{
  "num_hidden_layers": 24,
  "hidden_size": 96,
  "num_attention_heads": 3,
  "num_key_value_heads": 3,
  "head_dim": 32,
  "intermediate_size": 256,
  "vocab_size": 1339,
  "hidden_act": "gelu",
  "norm": "layernorm",
  "norm_place": "pre",
  "norm_eps": 1e-05,
  "positions": "learned",
  "qk_norm": false,
  "attn_scale": 0.177,
  "bias": "none",
  "tie_word_embeddings": true,
  "parallel_block": false,
  "init": "uniform",
  "init_std_qkv": 0.0672,
  "init_std_o": 0.0,
  "init_std_up": 0.0672,
  "init_std_down": 0.0,
  "optimizer": "soap_variant",
  "learning_rate": 0.0126,
  "lr_mult_up": 1.37,
  "beta1": 0.95,
  "beta2": 0.98,
  "lr_head": 0.0175,
  "warmup_steps": 200,
  "schedule": "wsd",
  "decay_fraction": 0.689,
  "decay_shape": "linear",
  "final_lr_fraction": 0.0,
  "batch_tokens": 65536,
  "max_seq_len": 1024,
  "doc_mask": true,
  "z_loss": 1e-05,
  "train_tokens": 158300000,
  "max_steps": 2416,
  "dataset": "wikipedia_en"
}
Each number is 128 + 32 x the weight over the matrix's rms, rounded and kept within 0 to 255. Layers, rows and columns count from 0.

# layer 6 MLP down (transposed), 256x96, rms 0.311, rows 122-128, columns 0-95
[[120 137  98 180 134  96  84 109 134 114 160 142  79 116 114 119 138 136 136 109 142 149  93 107 129 105 149 149 107 101  67 139  71 181 126  74 117 182 156  82 106 111 117 152 155 169 122 146 143 139 139 126 119 183 100 120 193 138  93  90 235 130 181 130 111 108 156 176 150  69 124 174  94 111 186 126 126 119 109 103 107  95 166 143  89 121 110  93 144  90 134 135 109 116 171  88]
 [106  66 127 121 112 169 174 149 125 121  78 157 151 103 110 134 116  85 106 135 140 167 119 166 112 137 133 139 146  96 159 118 106  87 143 157 145 132 122 115  96  81 133  76  83 171 108 185 104 131 149 148 134 137 168 135  98 121  72 102 137 197  95 137 125 194 139 152  96 181 159 165 182 104 121  96 149 182 184 117 142 157 172 148 131 106 121 113  91  89 141 136 111 120 117 170]
 [120 134 164 137  60  89  63 109 154 117 139 163 136 133  78 148 125 126 169 167 128 167 127 123 108 115 150 133 145 144  50 142  61 120 142 106  69 100 151 128 126 156 184 198 114 129 139  98 127 110  96 138 159 155 107 179 189 174 141 144 165  75  60 137  99 127 111 177 191 132 117 126 101 139 158 138 121 139 110 160  81 153  80 148 154 143  86  86 144 106 135 128 128 131 121 170]
 [170  48  81 109 142  94 143 132 125 113 155 157 127 114 114 115 137 153  89 139 100 119 112  99  94 137 110  61  86 160 141 131 142 168 139 127  95 135 152  92 137 105 156  99 139  93 129 130 185 112  79 127 116 190 118 180 103 150 118 120 124 205 104 103 154  90 109 113 125 124 175 140  86 133 183  82  90  66  99 156 115 107 157 140  92 120 111  79 149 109 115 166 142 148 130  60]
 [126 154 144  92  97 160 155 146 158 189 186 108 110  94 168 175 129  95 161 116 143 168  48  96 118 151 154 121 163  54 111 147  85 118 156 128 147 126 104 133  79 108 132 190  72  73 153 172 125 125 153 117 137 128 160  84 193 138  59 190 176  92 171 168  54 109 108  84 114 117 129 121  59  73  76 135 142 144 125 109  98 118 105 105 122 129  88 167  67 141 109 133 128 178  71 255]
 [124  99  88 103  52 126 149 147 201  90  91 216 131 164 123  91 144 121  88 113 103 133 105 133 177 152 107 143 102 139 148 125 153 121 102  73 121  92 117 110 132 134 159 127 115  95  97 104 120 128 210 145 184 154 157 163 122 102 129 131 136 100 143 101 165 103 124 176 142 139 155  71 131  91  68  87 125 138  62 174 143  61 101 174 115 141 133 110 126 144 164 108 136 105  87  58]
 [158  66 136 186 148 178 118 124 183 146  71  85 123 104 171 105 121 150  85 122 153 111 155  65  87 135  73 133 153 111 135 156 141 170  89 121 132  79 128 132 135 113 158 139 153  67 114  63  76  90 154 150 150 147  72 138  86 100 141 102 102  90 150 147 136 107 133 115 207 102 115 109 115 104  99 108 119 117 130 130 108 125 102 142 132 157 131  98 114 143 157 105 157 139  75 126]]
# layer 6 MLP up, 256x96, rms 0.497, rows 123-129, columns 0-95
[[136 155 160 100 188  90 173 121 112 143 103 106 121 102  99 115 109 161 141 176 147 102  65 129 161  91 124 150 157 135 113  69  99 129 159 146  81 137 145 120  86 161 160 139 165  91 161 180 101 133 132 134  77  96 160 119 121  81 102  97 125  86  99 178 122 167 175 106 135  63 147  99 178  37 134 140 124 150 170 116 120 140 120 135 134 198 139 111  95 178 102 133 149 109 162 114]
 [130 152 106 121 106 173 143  94 108 165 133 147 160 157 128  93 120 128 125 169  88 106 187 115 123 173 186 115  85 121 110 104  99 150 134 116 115 105 181 176 147  86 107  94 148 101 139 142 190 131 118 110 116 161 148 175 128 129 129 167 129 118 131 108 110 126 158  96 137 166 133 127 181   6  85 103 123 150 131 170 141 188  57  93  81 127 159 143 118 153 159  84 131 137 140 130]
 [129 129 122 135  94 142 126 134 171 163 161 141 153 128  96 147 138 151 131 148 108  94 194  83 112 143 192 174 105 121 123 152 113 154 152  52 155 156 143 114  57 160 107  73  95 107 144 125  89 115 146 182 145 127 139  88  95 130 124 135 141 121  90 124 129 131 122  84  53 135 174 108 156 127  94 125 126 150 140 161 153 199 166 103 149 135 102 121 157  95 131  88 117  99 161 160]
 [136 196 132 140  38 140 160 133 106 108 157  78  92 179  91  99 152 148 156 179 110  92  61 172 109 143 150 173 119  89 100 192 177 134 170  71 154 141 119 183 151 173  98 113 134 121 101 119 139 108 140 107 114 114  60  68 136  78 131 132  88 142  84 118 116 148  81 197 111  70 102 115 129 191 116 141 166 123  67 109 103  91 115 146 130 131 192 137  89  94 155  86  95 135 159 131]
 [ 89  84 146 139 134 114 108 194  56 152 144  95 142  74 130 152 132 149 199 187 135  95 163  99 147 161 165 175 125 151  98 115 137 137 140 137  73 115 130 130 135  90 162 131 170 125 204 159 137 100  94 220 180 101 109 152  79 143 152 143  81 143 172 129 147 122 119  62  81  79  95 154 172  68 160  83 102 122 160  45 112 142 159 156 146 151 178 101  74 164  82 141 112 132 102 130]
 [146 122  82 141 123  77  90  84 142 190 144 118 102  95 138  86 137 161  67  91  57 166 172 127  89 114  88 147 128  76  76 137 182 119 127  96 102 155 165 140 148 156 151  83 156  81 118 167 173 128 221 140 106 124 120 170 119 176 147  90  91 154 134 149 134 140 149  79 102 138 147 157 143 115  76 104 194 156 123 135 123 176 101 183  92 147 110 171 145  73 152 134 111 139 119  61]
 [102 105 159 140  86 110  85  85 147 159 118  67 184 156  84 107 112 159  89 124 147  36 123  68 105 153 131 155  83 113 118  86 162 117 146 202 137 111 112 116 140 116 166 120 159  92 175  97 141 145 130 210  94  86 132 135 152 141 157 107 141 117  82 123 114 115 206 208 126  68 130  89 141 116 127 112 119 238 175 158 152 100  75 133 166 131 168 147 165 119 109  91 145 141 192 131]]